Part of a small language model's weights: rotary positions, a variant of SOAP for these matrices.
Each number is 200 + 30 x the weight over its row's rms, rounded and kept within 0 to 999. Layers, rows and columns count from 0. The size before them is the row's rms in percent of the matrix's.

# o: layer 9 attention output (transposed), 96x96, rms 0.315, rows 61-64, columns 0-95
# v: layer 9 attention value, 96x96, rms 0.357, rows 62-65, columns 0-95
# q: layer 9 attention query, 96x96, rms 0.286, rows 64-95, columns 0-95
# k: layer 9 attention key, 96x96, rms 0.296, rows 64-95, columns 0-95
o61,108,231,214,243,200,228,202,185,224,226,215,173,216,215,193,194,171,191,222,186,190,188,209,213,209,241,128,202,130,251,142,157,206,208,210,205,238,194,196,188,173,223,218,212,222,192,200,189,217,165,149,195,224,165,204,195,185,184,223,202,241,231,198,207,245,204,233,219,224,211,146,130,165,179,171,239,232,192,200,110,239,173,218,221,244,164,225,198,189,137,219,247,166,214,142,201,183
v62,107,175,223,201,151,203,210,184,230,177,202,220,177,154,178,208,147,215,232,190,166,175,242,194,123,195,246,246,212,163,216,200,175,244,156,230,187,161,192,166,170,119,189,149,230,207,241,219,212,238,222,214,203,160,166,200,206,233,180,168,247,161,216,181,195,184,163,210,187,216,209,191,170,185,210,203,164,239,193,202,218,169,225,196,179,175,164,159,153,177,181,213,184,190,127,204,254
o62,099,239,141,226,178,227,144,254,212,228,205,226,235,167,214,221,207,237,196,173,174,154,202,161,199,190,179,171,161,226,157,166,174,172,159,141,194,249,181,199,206,208,136,190,249,153,151,227,164,198,168,162,244,167,226,191,218,199,162,220,189,223,252,220,224,192,236,204,221,203,215,233,205,213,246,202,167,221,205,240,237,227,172,156,208,238,170,239,199,219,174,199,237,185,185,210,209
v63,107,180,196,222,209,173,183,202,186,179,245,205,233,245,195,169,135,191,229,153,175,177,172,220,190,192,243,244,166,200,242,169,194,144,193,194,229,209,193,168,222,177,203,207,198,124,215,207,193,182,205,276,189,202,170,163,221,188,214,206,88,163,209,171,177,182,187,205,223,226,196,194,179,186,177,215,190,190,198,156,184,217,115,174,170,178,173,205,214,153,176,203,161,199,183,175,246
o63,097,183,227,200,244,189,207,232,238,260,229,164,210,201,242,215,196,180,198,171,211,221,203,190,181,177,166,136,176,191,185,221,104,264,202,206,147,187,207,249,240,239,251,177,181,199,179,193,160,208,218,151,215,187,206,160,166,175,201,169,225,198,152,192,177,203,207,130,207,187,186,159,225,207,227,214,210,214,211,217,237,229,233,181,244,206,229,199,160,209,192,154,220,208,183,264,181
q64,096,219,115,208,192,157,180,163,184,148,181,170,193,209,197,237,228,149,214,249,180,170,202,211,186,211,187,172,147,211,212,292,236,159,209,223,194,225,198,207,195,219,179,200,200,223,185,191,183,220,250,184,202,186,174,199,201,197,246,207,221,255,226,172,209,214,160,269,254,193,193,195,253,153,215,184,208,175,163,242,246,176,238,164,227,186,229,213,210,203,170,230,241,219,217,167,206
k64,076,212,204,163,222,167,222,223,242,217,277,188,204,159,175,218,229,172,224,140,204,196,215,206,214,192,158,165,136,218,187,246,202,261,199,207,201,237,164,179,193,163,179,224,241,225,210,193,226,165,163,179,211,227,221,169,221,206,203,202,232,219,141,187,207,194,177,186,147,297,228,247,180,190,210,190,163,183,194,179,208,177,237,185,157,163,230,209,225,186,182,234,203,203,246,234,165
q65,089,196,210,255,193,222,179,194,214,226,231,270,217,218,186,186,233,198,292,228,187,199,223,219,187,267,228,184,145,248,171,185,223,241,153,200,185,181,190,209,203,184,186,229,234,218,196,205,193,224,179,267,145,191,235,208,204,235,230,171,143,274,213,221,206,187,198,211,207,197,171,235,177,195,209,233,222,254,156,209,216,162,199,224,184,205,190,192,243,179,237,209,228,194,213,183,258
k65,079,228,204,202,160,208,212,227,231,213,221,219,206,213,184,139,231,218,180,258,196,176,209,264,230,198,237,250,210,226,181,178,168,235,207,199,230,211,128,216,198,197,202,147,209,228,226,257,197,228,227,190,197,179,237,193,217,206,178,209,193,246,220,156,273,239,221,221,192,187,204,195,210,242,239,156,169,214,193,203,214,149,209,198,229,218,236,187,203,239,280,244,202,173,228,137,191
q66,049,215,201,263,222,222,184,164,178,195,184,152,174,207,188,234,179,153,250,161,170,197,224,211,217,177,230,129,186,176,213,210,222,188,211,186,201,232,183,200,216,204,195,137,179,197,192,172,145,232,218,202,227,173,160,222,223,184,259,245,202,256,185,234,221,242,228,243,254,202,166,162,233,175,185,197,217,199,223,207,205,240,202,195,189,177,224,151,172,213,192,162,205,167,237,253,123
k66,140,194,226,219,227,173,234,211,257,241,214,200,218,181,233,250,141,209,227,184,232,182,222,181,199,238,247,201,193,227,226,225,206,228,205,117,205,224,203,163,191,189,193,232,222,234,182,195,148,210,221,186,215,231,216,148,201,201,226,235,232,198,132,222,298,178,206,194,221,238,217,208,202,214,229,210,184,186,185,190,196,244,219,258,177,173,263,182,245,200,177,210,233,237,215,211,170
q67,059,250,180,232,216,245,182,209,219,179,181,204,205,195,158,201,217,162,264,202,216,171,203,232,182,226,218,169,203,224,243,173,215,261,226,183,151,205,238,240,169,216,219,190,207,221,229,223,138,212,164,220,173,144,249,160,208,199,220,221,166,237,223,219,211,176,230,223,208,237,169,246,186,202,201,220,241,258,184,186,220,192,191,235,210,126,228,223,162,186,245,268,214,226,217,193,223
k67,124,196,228,197,185,209,238,196,283,187,162,228,238,224,209,146,175,213,234,191,224,197,226,193,177,222,233,203,202,232,195,215,249,174,194,189,203,234,186,162,205,185,220,130,171,193,203,240,199,209,177,160,195,216,229,254,163,198,218,201,223,211,226,208,299,203,253,228,240,165,200,216,240,220,194,218,169,220,171,179,196,205,180,233,260,195,251,172,228,219,159,184,212,240,232,170,151
q68,112,239,206,217,184,192,237,155,164,175,235,216,189,218,190,200,195,225,182,122,182,244,203,158,215,152,178,162,208,185,144,205,219,126,189,194,212,193,209,166,199,196,225,174,167,206,203,189,255,189,212,195,223,244,156,231,236,192,174,210,243,143,147,200,217,201,221,207,196,164,160,203,215,187,185,202,153,170,221,165,197,220,153,150,182,261,199,164,178,283,169,175,191,199,198,199,179
k68,095,194,150,198,186,154,191,222,177,173,263,263,211,162,191,285,155,229,220,192,210,224,174,262,215,231,176,210,154,163,186,196,206,225,225,186,160,221,225,195,240,189,215,217,232,188,190,232,161,184,198,186,263,182,205,179,233,174,205,244,185,203,167,184,177,154,167,169,245,242,262,209,236,195,217,171,209,191,197,220,166,226,198,195,164,197,225,209,216,177,195,170,242,138,170,172,204
q69,097,230,222,189,223,240,229,232,229,233,202,175,231,210,207,254,240,155,232,217,212,206,180,183,188,212,258,213,221,228,249,245,226,183,217,177,240,257,228,208,212,228,203,222,207,230,142,211,138,262,179,254,232,214,217,222,203,201,235,243,173,252,215,227,247,224,235,207,268,196,228,202,250,182,206,199,224,211,203,233,246,227,219,253,207,188,226,193,215,213,225,211,202,203,239,241,200
k69,081,171,174,152,160,219,200,190,253,203,194,214,227,210,218,145,224,200,210,256,219,215,254,251,198,216,238,231,229,215,169,172,177,210,224,223,224,221,151,223,197,211,194,192,165,248,242,200,143,269,222,182,189,220,182,213,236,205,207,149,246,227,213,188,239,259,214,262,223,228,201,200,245,233,188,199,206,219,265,187,194,190,245,224,238,220,223,203,170,221,192,236,195,236,246,189,201
q70,097,183,222,177,198,214,221,213,238,195,218,181,220,223,195,206,243,153,185,212,235,209,261,172,223,210,257,243,205,193,221,241,240,142,205,141,254,250,220,189,202,165,216,177,188,191,186,196,157,211,191,226,169,175,198,215,218,163,238,222,229,231,182,250,242,223,228,179,207,204,231,171,217,132,218,120,204,197,155,199,243,218,191,233,198,179,239,172,152,236,210,189,186,222,256,200,219
k70,083,226,194,219,211,218,268,226,219,225,179,213,234,193,227,170,171,183,210,273,219,214,194,190,233,235,228,214,231,245,195,185,195,237,210,231,226,205,150,166,204,207,173,227,173,285,212,188,133,209,213,191,183,238,206,172,207,199,198,176,216,139,263,217,249,243,239,205,169,204,230,201,233,227,222,248,214,189,263,236,206,211,215,231,250,174,200,225,211,165,206,222,193,216,253,222,191
q71,114,176,218,202,236,255,172,252,217,230,251,197,227,215,177,249,220,180,181,231,224,181,200,196,205,220,240,157,248,210,232,218,183,215,178,197,222,233,209,246,242,200,216,248,187,179,196,189,165,224,209,192,244,209,216,199,188,211,270,178,198,250,225,217,214,201,211,234,243,237,217,235,201,186,219,190,268,252,202,215,226,199,270,224,221,194,239,216,201,173,237,144,203,235,262,245,233
k71,085,220,253,203,171,222,155,188,221,236,180,167,210,207,240,114,191,188,209,239,151,202,260,190,170,232,243,269,211,263,232,207,182,150,153,206,203,187,142,213,166,193,168,182,200,251,218,190,193,222,204,211,201,199,197,216,209,207,158,152,221,215,215,226,194,238,189,213,242,145,167,235,196,183,179,184,209,207,227,204,230,247,194,180,259,193,175,219,197,151,221,215,215,218,206,181,244
q72,101,219,187,175,207,220,164,223,218,198,244,184,208,220,216,153,206,161,198,168,214,210,207,158,227,217,210,239,162,190,218,186,247,135,176,156,232,216,176,157,198,176,179,240,227,220,205,176,186,191,165,214,160,232,162,233,252,178,142,219,253,211,172,246,210,195,227,220,201,198,212,157,255,196,180,148,179,245,186,208,194,189,206,180,175,256,201,172,150,302,185,197,182,199,211,196,180
k72,083,271,235,233,193,243,218,219,236,214,194,212,190,212,263,176,199,165,201,254,225,208,205,286,213,234,237,217,198,177,215,215,218,206,205,231,231,252,236,217,226,232,231,173,148,243,174,236,209,191,236,214,197,214,190,188,189,239,193,219,207,236,202,195,266,243,240,255,234,161,185,201,238,221,203,248,214,270,192,204,223,226,197,224,242,217,198,198,200,229,193,213,226,234,227,230,182
q73,095,184,215,150,208,241,178,202,245,245,211,187,213,201,187,215,181,144,196,198,239,212,207,227,197,204,199,202,203,229,235,222,175,235,188,153,214,224,205,227,225,213,161,174,248,210,202,206,209,243,258,222,203,172,240,217,152,194,254,145,190,186,219,250,239,178,195,210,233,199,260,218,170,176,263,136,177,217,221,210,237,153,259,234,246,188,223,269,164,181,223,210,189,182,210,194,198
k73,097,191,218,159,171,206,183,171,245,208,177,157,205,147,248,140,235,170,192,276,167,206,255,165,196,205,235,223,219,244,235,210,195,199,162,223,227,192,188,164,164,180,190,206,164,223,197,183,177,230,174,209,180,233,185,217,203,201,207,158,179,199,275,213,161,229,157,222,257,243,196,198,203,201,168,211,189,230,223,202,242,215,214,154,197,161,154,213,198,125,168,200,226,176,214,214,229
q74,107,214,199,235,185,188,232,232,183,190,263,177,123,182,228,234,218,239,205,188,210,251,236,258,213,178,132,202,192,212,184,136,167,158,190,212,195,163,184,175,146,146,159,243,174,208,204,191,238,170,177,200,184,203,161,182,246,185,203,216,207,234,205,170,150,228,244,199,202,206,190,213,218,168,192,165,209,211,216,186,202,193,184,182,150,189,188,210,197,190,174,287,184,166,218,198,253
k74,104,171,164,168,202,213,223,188,204,180,209,248,216,236,190,226,151,212,244,211,238,229,193,255,211,171,153,219,172,136,190,169,200,199,176,193,208,220,158,241,242,230,266,163,218,177,221,234,212,194,216,202,195,163,183,238,218,197,219,258,222,171,190,190,241,187,180,191,175,120,204,188,192,184,227,259,219,191,196,216,167,153,196,270,186,235,226,157,199,220,190,200,180,205,165,189,137
q75,116,250,136,204,189,254,208,190,222,149,218,223,229,189,198,217,243,193,194,181,183,225,213,197,160,157,198,188,212,247,202,156,211,158,219,186,188,203,165,142,155,163,165,158,245,219,171,176,205,186,212,212,207,181,207,215,222,136,147,180,224,171,181,241,220,195,157,172,226,151,217,160,153,223,229,173,193,201,236,135,221,213,149,228,182,150,183,189,187,226,210,242,220,184,167,183,223
k75,083,144,210,230,152,200,269,235,219,237,166,219,207,183,252,192,218,227,144,213,244,159,234,220,159,189,194,231,202,219,201,240,205,160,227,180,238,202,196,158,229,198,170,214,202,191,243,187,194,202,173,236,185,198,231,231,255,187,209,208,205,212,220,179,224,210,285,186,204,192,183,185,234,142,146,229,187,185,243,200,179,217,189,168,173,211,145,243,201,146,182,218,184,175,218,201,258
q76,096,152,194,160,155,229,196,211,210,251,217,177,206,209,193,162,247,154,195,183,150,209,233,232,179,235,239,220,205,183,217,144,199,242,172,235,193,200,196,218,215,208,223,224,255,166,201,199,164,224,205,221,202,222,228,156,201,130,218,180,209,167,196,238,246,243,192,199,237,181,247,256,228,179,216,210,226,155,251,189,162,200,260,214,160,222,147,212,188,200,195,220,173,139,220,216,214
k76,086,198,233,181,148,154,211,231,213,230,173,178,168,234,172,173,162,206,206,148,153,192,247,142,219,187,200,208,211,243,173,206,204,173,179,184,196,177,199,171,220,185,125,253,188,186,160,202,151,211,185,186,137,174,222,165,179,201,191,188,190,188,261,241,159,190,223,183,214,203,239,216,199,209,235,167,134,174,202,159,205,198,214,169,220,171,224,204,195,190,141,136,229,181,196,179,247
q77,116,192,177,218,185,217,236,186,122,189,222,200,181,149,185,207,257,223,204,176,182,237,208,221,185,165,216,120,206,209,187,229,209,216,241,215,174,198,189,262,184,224,249,187,179,235,171,234,244,210,163,208,198,220,184,161,174,231,242,212,211,208,239,196,167,200,196,192,175,164,164,153,179,174,165,261,236,126,243,170,175,217,187,190,233,183,211,232,209,197,237,205,204,180,181,225,264
k77,098,225,199,184,200,148,190,181,173,177,222,251,196,204,176,201,187,231,226,139,202,205,144,198,173,175,159,197,176,143,200,183,159,181,192,195,178,175,169,194,243,156,230,191,218,174,219,196,222,154,193,175,158,172,180,216,189,160,181,247,206,190,118,163,222,149,186,205,150,162,188,193,181,193,224,179,208,173,176,163,143,145,197,211,115,199,214,188,222,248,223,205,197,152,204,185,171
q78,086,224,172,213,219,227,229,207,161,173,233,210,227,172,212,177,198,225,207,185,190,237,150,204,192,206,196,179,215,223,158,160,161,183,211,217,169,186,163,206,213,215,224,224,149,231,185,269,222,209,209,165,198,188,158,149,172,235,134,214,190,209,131,143,171,165,187,191,172,168,169,241,216,173,164,226,181,128,215,197,163,250,152,195,180,257,235,202,189,213,184,191,174,152,199,204,241
k78,107,186,198,187,196,178,193,180,154,141,224,246,205,220,162,260,213,205,228,137,168,176,211,199,190,153,239,207,159,166,159,198,185,154,193,201,152,180,180,207,258,197,220,124,174,218,176,191,223,172,163,205,192,185,196,198,174,156,155,202,204,205,184,164,170,151,176,193,177,198,196,201,203,163,228,186,185,178,167,142,141,203,159,216,141,186,253,228,190,222,192,188,214,154,194,157,229
q79,105,213,195,220,226,172,205,177,135,173,205,236,222,216,151,198,141,287,187,214,191,185,142,157,154,213,140,200,234,217,164,217,206,193,211,198,188,215,162,241,200,241,167,192,172,186,194,235,194,223,174,163,160,238,234,178,178,255,214,227,193,232,140,201,184,184,223,183,194,186,159,146,154,206,192,209,204,228,198,174,208,164,160,156,222,175,203,216,208,222,197,235,227,254,179,180,166
k79,105,227,192,216,221,184,220,230,213,203,217,194,216,192,154,226,203,227,268,210,207,212,180,227,176,235,185,213,181,133,182,189,138,207,183,210,209,206,200,204,238,170,252,213,234,127,207,239,202,176,208,179,208,242,144,160,165,184,210,211,193,253,166,183,212,216,173,264,215,184,259,211,189,215,213,224,216,207,182,176,227,205,165,206,210,271,208,157,263,265,229,213,236,209,243,224,184
q80,130,179,226,225,242,247,221,230,168,212,227,208,233,205,252,199,182,207,234,213,160,215,179,167,173,164,223,187,181,206,168,161,202,249,228,170,165,215,148,200,201,203,221,206,179,188,203,159,231,169,140,243,181,103,144,229,192,124,228,159,220,160,208,194,191,151,193,187,198,238,223,203,188,226,181,240,168,213,175,216,221,188,218,207,161,192,249,204,231,168,179,170,197,236,204,180,174
k80,110,163,268,173,157,245,238,224,176,222,187,220,158,223,228,216,169,141,163,150,233,195,180,192,185,146,249,193,205,192,184,212,190,198,207,187,192,248,182,234,176,178,262,184,131,192,221,242,176,192,163,215,161,133,243,171,229,172,213,210,177,171,205,215,196,190,224,161,135,179,220,158,201,234,192,206,209,166,206,190,172,187,231,193,210,198,246,187,179,240,168,180,208,207,203,150,189
q81,117,191,184,211,179,258,189,145,257,198,229,216,221,196,222,164,219,184,256,169,157,143,177,213,166,233,233,192,222,269,212,243,239,207,195,218,191,142,192,185,164,202,199,171,270,226,209,175,169,146,171,202,219,236,254,215,169,181,178,182,195,182,169,206,270,225,179,230,231,172,223,166,237,192,228,169,208,228,233,206,168,193,159,226,181,190,185,244,196,195,216,209,216,193,180,205,161
k81,100,216,213,232,226,168,236,143,223,149,187,209,179,154,215,152,190,190,192,194,169,192,233,208,222,209,224,238,191,281,188,226,277,238,257,246,205,179,207,222,184,227,169,194,189,206,174,120,229,211,137,176,199,204,194,172,165,184,223,168,163,200,238,228,176,217,197,238,211,225,180,167,257,186,201,169,190,193,172,163,229,248,190,173,207,196,205,215,201,142,199,169,211,202,173,188,226
q82,107,215,212,265,165,198,221,196,196,201,251,178,189,175,195,216,192,127,208,243,195,263,276,225,283,243,160,206,202,198,235,229,230,185,206,181,220,175,188,208,197,187,246,200,203,207,199,199,178,161,193,242,198,187,233,192,218,188,217,217,209,197,202,221,190,131,152,221,203,235,158,191,168,180,184,163,211,241,187,158,219,163,238,262,151,177,166,247,214,185,168,191,208,231,195,200,174
k82,092,197,240,213,154,190,200,221,243,251,193,178,200,191,247,188,192,142,135,232,259,194,179,218,227,208,241,210,182,195,243,200,231,141,159,205,193,202,195,201,138,148,130,178,157,236,214,211,155,208,166,189,201,141,240,198,155,198,220,213,171,210,176,201,239,195,159,152,223,221,157,173,173,184,235,187,206,213,216,178,195,193,183,225,203,187,201,184,224,156,166,239,202,237,171,165,186
q83,096,191,220,229,267,183,183,177,249,195,196,223,178,158,174,165,239,158,163,242,201,126,194,223,184,208,193,286,208,216,245,182,232,227,199,194,177,186,192,222,178,267,251,183,191,239,266,207,182,200,210,223,201,239,197,174,224,171,195,195,175,177,237,248,263,170,232,205,190,209,190,200,157,220,210,191,148,178,162,215,218,241,187,215,198,205,186,186,233,231,190,174,189,180,183,145,196
k83,107,226,228,217,236,223,193,140,195,171,193,228,183,176,213,152,216,164,163,251,198,194,210,185,192,194,164,215,200,249,152,214,242,238,151,174,186,264,201,170,222,228,206,161,211,221,204,168,196,179,189,156,238,236,199,194,188,183,224,201,209,163,240,212,184,170,176,179,187,233,187,237,222,195,232,232,135,215,145,212,228,233,156,126,245,164,171,180,181,208,197,158,231,207,171,204,258
q84,100,206,218,231,187,192,242,177,243,165,209,232,212,159,213,200,243,170,189,241,199,224,178,184,233,174,214,183,236,196,213,195,227,238,224,229,288,182,195,175,192,203,239,216,247,182,198,197,233,201,224,236,195,183,206,218,175,151,144,220,177,195,272,227,271,218,163,238,244,134,181,222,239,248,207,186,235,234,168,187,160,211,208,227,190,222,201,174,212,195,161,231,159,219,170,173,192
k84,111,172,164,201,188,132,252,180,198,138,218,214,153,160,172,209,204,214,200,227,182,228,215,149,243,160,221,204,213,166,191,216,214,202,221,211,257,227,229,172,200,208,175,218,208,189,187,186,208,172,200,232,184,169,217,182,184,198,135,185,211,228,260,214,147,211,157,180,214,212,169,234,238,187,211,198,223,171,174,196,159,176,193,173,182,187,150,241,118,152,175,224,203,218,161,200,266
q85,123,191,193,227,240,172,232,160,167,232,180,155,173,217,213,125,211,225,180,188,194,218,232,166,170,197,157,202,193,226,182,217,209,223,248,214,175,145,167,221,167,209,208,217,242,174,176,186,234,170,133,212,237,202,279,190,243,174,171,200,200,183,192,155,205,155,169,220,166,213,237,172,149,233,209,189,194,171,197,170,208,210,181,227,177,216,181,231,183,243,231,224,248,154,238,150,209
k85,121,201,180,216,213,156,218,175,151,193,172,187,179,175,214,163,192,257,208,211,174,228,233,182,195,176,144,217,200,243,179,215,237,175,208,213,193,162,238,204,216,257,222,194,229,155,190,207,230,173,203,193,225,143,256,151,219,177,165,226,203,153,250,206,199,140,165,175,164,155,208,176,169,214,240,177,162,142,170,195,216,194,202,174,180,191,236,181,154,206,202,209,224,133,195,177,258
q86,108,183,182,177,177,257,143,187,217,228,161,233,232,199,173,200,177,170,272,220,214,126,182,156,190,180,167,204,214,202,205,210,174,261,208,215,203,192,194,204,177,153,172,204,236,167,183,164,218,184,186,215,166,179,212,171,191,195,213,184,185,190,160,235,213,192,228,205,191,149,188,233,178,220,225,176,153,254,211,238,219,126,227,222,163,192,152,190,236,265,251,227,166,202,236,183,196
k86,114,213,206,168,229,250,206,224,247,170,153,228,257,206,173,189,157,159,192,199,212,169,205,162,218,214,177,181,233,204,181,189,147,301,225,195,163,162,241,178,194,203,183,234,168,156,209,160,177,206,190,244,216,165,145,196,224,222,259,222,178,184,206,181,211,236,216,196,247,226,197,190,182,182,210,177,158,243,206,157,179,193,221,240,196,151,213,201,219,264,193,217,172,223,227,209,220
q87,114,232,187,222,177,160,200,201,193,211,208,227,123,140,220,132,183,167,167,244,227,195,169,187,272,231,149,173,151,248,201,144,222,208,237,226,230,182,197,223,168,162,293,184,186,135,207,160,220,189,211,187,174,188,240,209,189,185,211,181,200,169,223,209,256,182,192,218,231,184,210,218,183,217,215,197,223,228,209,162,179,189,179,208,195,181,194,224,207,215,211,241,178,232,180,174,193
k87,112,224,143,184,210,170,205,207,197,149,144,257,164,185,208,191,126,208,135,238,245,173,183,179,232,221,157,180,146,247,232,202,177,166,194,239,206,217,190,182,197,195,210,177,202,120,197,211,224,172,239,198,224,200,191,182,193,170,207,166,160,192,194,203,188,217,173,181,184,199,240,177,179,237,174,240,223,219,266,199,214,217,187,198,226,157,180,242,166,190,217,204,172,220,132,196,236
q88,113,155,199,185,208,231,181,188,230,193,211,202,194,180,206,190,196,185,210,190,181,253,224,234,172,185,196,131,235,173,193,231,162,167,233,257,219,189,146,218,220,194,185,188,175,247,224,182,197,162,242,194,203,245,269,215,178,190,161,189,205,193,285,184,231,235,208,260,181,164,189,164,230,155,164,222,201,199,161,208,186,228,218,190,209,230,184,182,227,190,238,204,138,132,193,252,209
k88,109,181,190,219,237,190,194,178,173,173,258,188,196,149,146,193,162,171,205,186,169,184,245,225,205,174,148,172,239,192,172,232,187,230,214,197,198,201,220,169,267,227,169,195,198,233,224,204,198,185,204,211,147,227,207,255,175,194,192,243,166,213,254,177,220,193,193,229,183,167,184,216,186,168,185,199,266,218,141,176,183,162,134,265,194,224,167,236,184,145,204,192,178,142,184,186,203
q89,105,187,241,205,228,218,197,196,198,215,238,168,188,208,181,195,260,164,145,243,235,248,159,206,165,110,206,219,141,208,213,181,208,191,181,222,210,235,221,211,184,217,189,216,264,165,211,176,222,185,195,161,183,194,214,231,248,218,144,181,272,232,165,174,194,186,172,211,225,197,229,187,179,196,241,261,186,161,211,171,222,181,222,169,184,203,214,140,227,221,242,218,243,201,211,172,192
k89,124,199,174,239,244,206,227,233,164,202,272,158,171,190,231,186,220,226,179,259,188,222,158,213,203,154,166,188,193,195,225,181,201,170,199,196,252,192,217,215,163,216,207,227,201,216,198,203,184,181,148,176,170,196,174,153,206,201,151,174,277,171,231,210,148,195,149,187,204,229,199,206,198,243,192,237,181,154,208,167,241,206,163,200,212,173,195,203,181,171,223,186,267,168,141,156,153
q90,113,176,230,204,213,242,144,266,209,177,207,168,214,187,165,221,198,233,171,178,232,245,234,188,142,211,222,247,195,177,159,159,182,187,168,234,172,249,257,162,254,191,162,200,144,204,196,176,214,169,209,198,206,208,207,193,207,164,160,188,219,202,250,187,229,241,180,163,233,168,210,178,218,262,181,184,188,139,171,247,204,214,257,202,223,208,204,183,237,190,204,202,179,205,220,237,158
k90,104,164,216,235,205,226,191,214,136,165,247,134,185,227,196,242,202,212,160,190,159,182,227,133,165,159,215,170,234,161,175,217,159,233,193,225,196,208,219,167,219,206,164,273,196,235,208,175,234,176,173,232,202,211,222,208,209,170,187,174,262,243,187,172,196,192,202,225,219,161,216,185,213,202,237,206,210,163,160,256,215,194,227,171,223,225,161,201,207,166,199,192,256,180,176,259,223
q91,125,251,218,193,163,209,247,194,228,155,166,223,213,253,183,229,179,196,225,186,168,199,233,191,201,187,188,167,268,107,241,176,237,272,210,193,223,232,177,221,188,249,238,241,206,245,168,196,143,195,192,221,225,208,147,169,271,216,233,204,186,197,170,191,148,172,221,221,185,178,209,213,170,183,212,199,142,258,212,181,208,193,199,174,206,195,208,207,198,222,170,213,206,210,188,200,212
k91,113,206,226,171,138,206,222,189,255,191,160,245,225,238,178,185,221,232,227,158,170,158,210,218,222,216,224,197,211,183,180,136,182,220,226,149,218,223,217,255,193,220,205,200,190,244,235,184,115,207,211,243,186,129,180,208,246,230,243,221,230,190,172,213,200,191,215,167,219,191,172,210,213,161,243,199,179,249,218,180,130,151,214,187,194,206,195,180,202,178,151,196,193,189,239,186,217
q92,113,234,184,230,231,192,201,182,171,227,184,192,177,219,203,169,223,176,154,195,249,163,237,220,197,140,182,183,247,186,220,237,177,193,214,179,180,158,196,169,223,223,200,192,234,215,209,196,234,229,209,210,248,229,234,176,185,223,228,221,220,154,176,220,194,230,177,200,182,189,198,199,139,224,139,213,201,185,223,244,239,277,156,159,207,231,103,190,208,239,150,186,192,149,209,196,172
k92,136,223,205,197,206,169,172,193,141,186,207,171,180,189,176,223,214,200,187,224,160,211,212,222,167,138,179,133,247,199,225,212,231,216,226,212,210,175,243,179,211,236,216,191,230,192,244,159,160,177,193,208,244,204,236,143,187,130,181,182,226,199,202,232,142,172,155,170,193,256,204,218,175,157,167,203,202,146,174,207,221,249,180,129,191,200,175,221,165,226,176,151,238,180,194,191,206
q93,145,224,214,188,212,181,218,179,198,190,215,194,167,211,182,140,221,200,177,246,214,218,182,175,180,134,139,133,237,211,241,190,189,236,182,230,231,163,205,226,187,210,267,152,246,211,217,160,244,196,240,209,270,185,233,181,211,163,158,152,215,163,209,194,164,219,180,173,171,202,193,209,189,214,156,186,241,223,226,210,218,191,182,138,238,210,136,205,208,208,208,229,174,177,198,176,235
k93,103,193,206,196,203,206,191,169,144,168,161,248,173,220,155,202,201,230,195,236,203,166,217,188,214,152,171,189,249,167,212,192,225,200,204,169,200,198,219,180,205,236,203,210,210,203,176,178,207,162,186,223,176,209,256,223,212,160,184,139,213,245,215,233,112,202,148,181,179,192,154,191,183,122,216,160,217,175,202,215,152,233,174,129,228,200,186,244,150,170,219,215,175,175,161,180,222
q94,101,174,195,219,229,192,216,200,229,182,214,188,155,182,157,148,204,216,182,186,235,207,278,198,194,218,135,188,246,162,211,167,193,216,181,222,157,218,193,188,158,149,229,214,115,219,155,169,216,173,222,207,247,232,203,171,180,244,211,191,163,155,189,211,177,237,206,196,201,186,174,191,191,187,182,177,219,217,224,205,192,240,187,189,237,219,179,177,245,238,212,190,139,217,181,269,136
k94,125,194,207,203,229,219,224,187,148,179,182,188,193,209,166,226,177,216,201,197,194,188,249,150,171,185,162,158,270,181,203,211,179,193,192,216,179,233,215,205,239,225,205,187,173,177,178,167,172,180,203,229,253,215,218,170,203,135,188,172,249,219,187,172,192,208,138,168,199,210,154,188,174,171,193,258,269,151,203,251,199,207,173,188,221,215,151,195,185,139,218,200,191,159,180,257,269
q95,104,180,202,203,221,188,260,180,219,177,231,246,207,249,229,204,202,210,289,201,202,238,196,187,190,173,259,184,242,203,177,219,220,207,228,186,205,207,145,217,215,172,217,179,219,239,169,244,204,210,198,179,238,221,218,199,182,229,160,211,206,224,218,239,136,214,219,212,210,197,174,205,262,184,163,226,153,230,131,162,214,135,240,201,252,242,205,234,229,200,161,197,176,230,184,231,210
k95,127,155,194,188,210,153,239,185,196,172,257,219,202,245,171,195,270,194,252,209,216,165,185,208,189,132,238,204,257,148,235,179,226,224,195,156,214,240,190,222,235,215,206,240,259,225,157,237,218,202,198,211,213,209,195,180,170,173,191,170,187,202,227,189,223,229,184,226,179,197,169,220,215,187,162,258,210,213,134,211,239,159,147,216,183,230,220,175,224,175,201,223,176,233,222,164,170
v64,097,158,190,167,198,191,135,218,209,194,217,205,183,215,184,178,245,224,123,227,218,204,166,281,191,185,216,215,165,174,175,160,211,180,185,206,161,189,239,174,225,236,236,231,125,235,175,213,212,192,177,219,216,209,263,192,252,196,180,199,220,237,199,258,208,237,192,235,186,190,132,221,213,185,235,142,199,200,199,192,177,215,190,227,180,214,229,231,234,173,201,210,152,157,228,205,217
o64,100,192,235,184,191,184,195,223,254,138,150,190,182,197,197,239,159,127,283,171,179,165,218,128,232,228,222,148,221,233,213,252,197,220,182,176,212,220,179,183,200,207,199,198,292,215,193,232,187,186,184,207,220,173,206,199,188,153,178,169,164,227,200,219,221,160,225,219,203,240,210,178,196,216,214,190,228,216,196,221,228,142,220,184,203,217,189,169,209,208,217,136,170,192,225,237,191
v65,096,209,202,159,185,230,254,155,219,193,245,264,170,230,183,163,191,236,255,180,150,220,192,201,172,218,237,202,179,207,221,238,199,232,208,227,264,240,204,213,191,191,272,146,167,182,232,183,170,208,190,160,215,207,200,190,260,237,181,201,217,166,205,196,194,224,189,195,224,252,165,201,210,144,252,206,246,246,168,186,155,187,156,205,200,245,219,203,194,182,214,165,186,217,238,216,194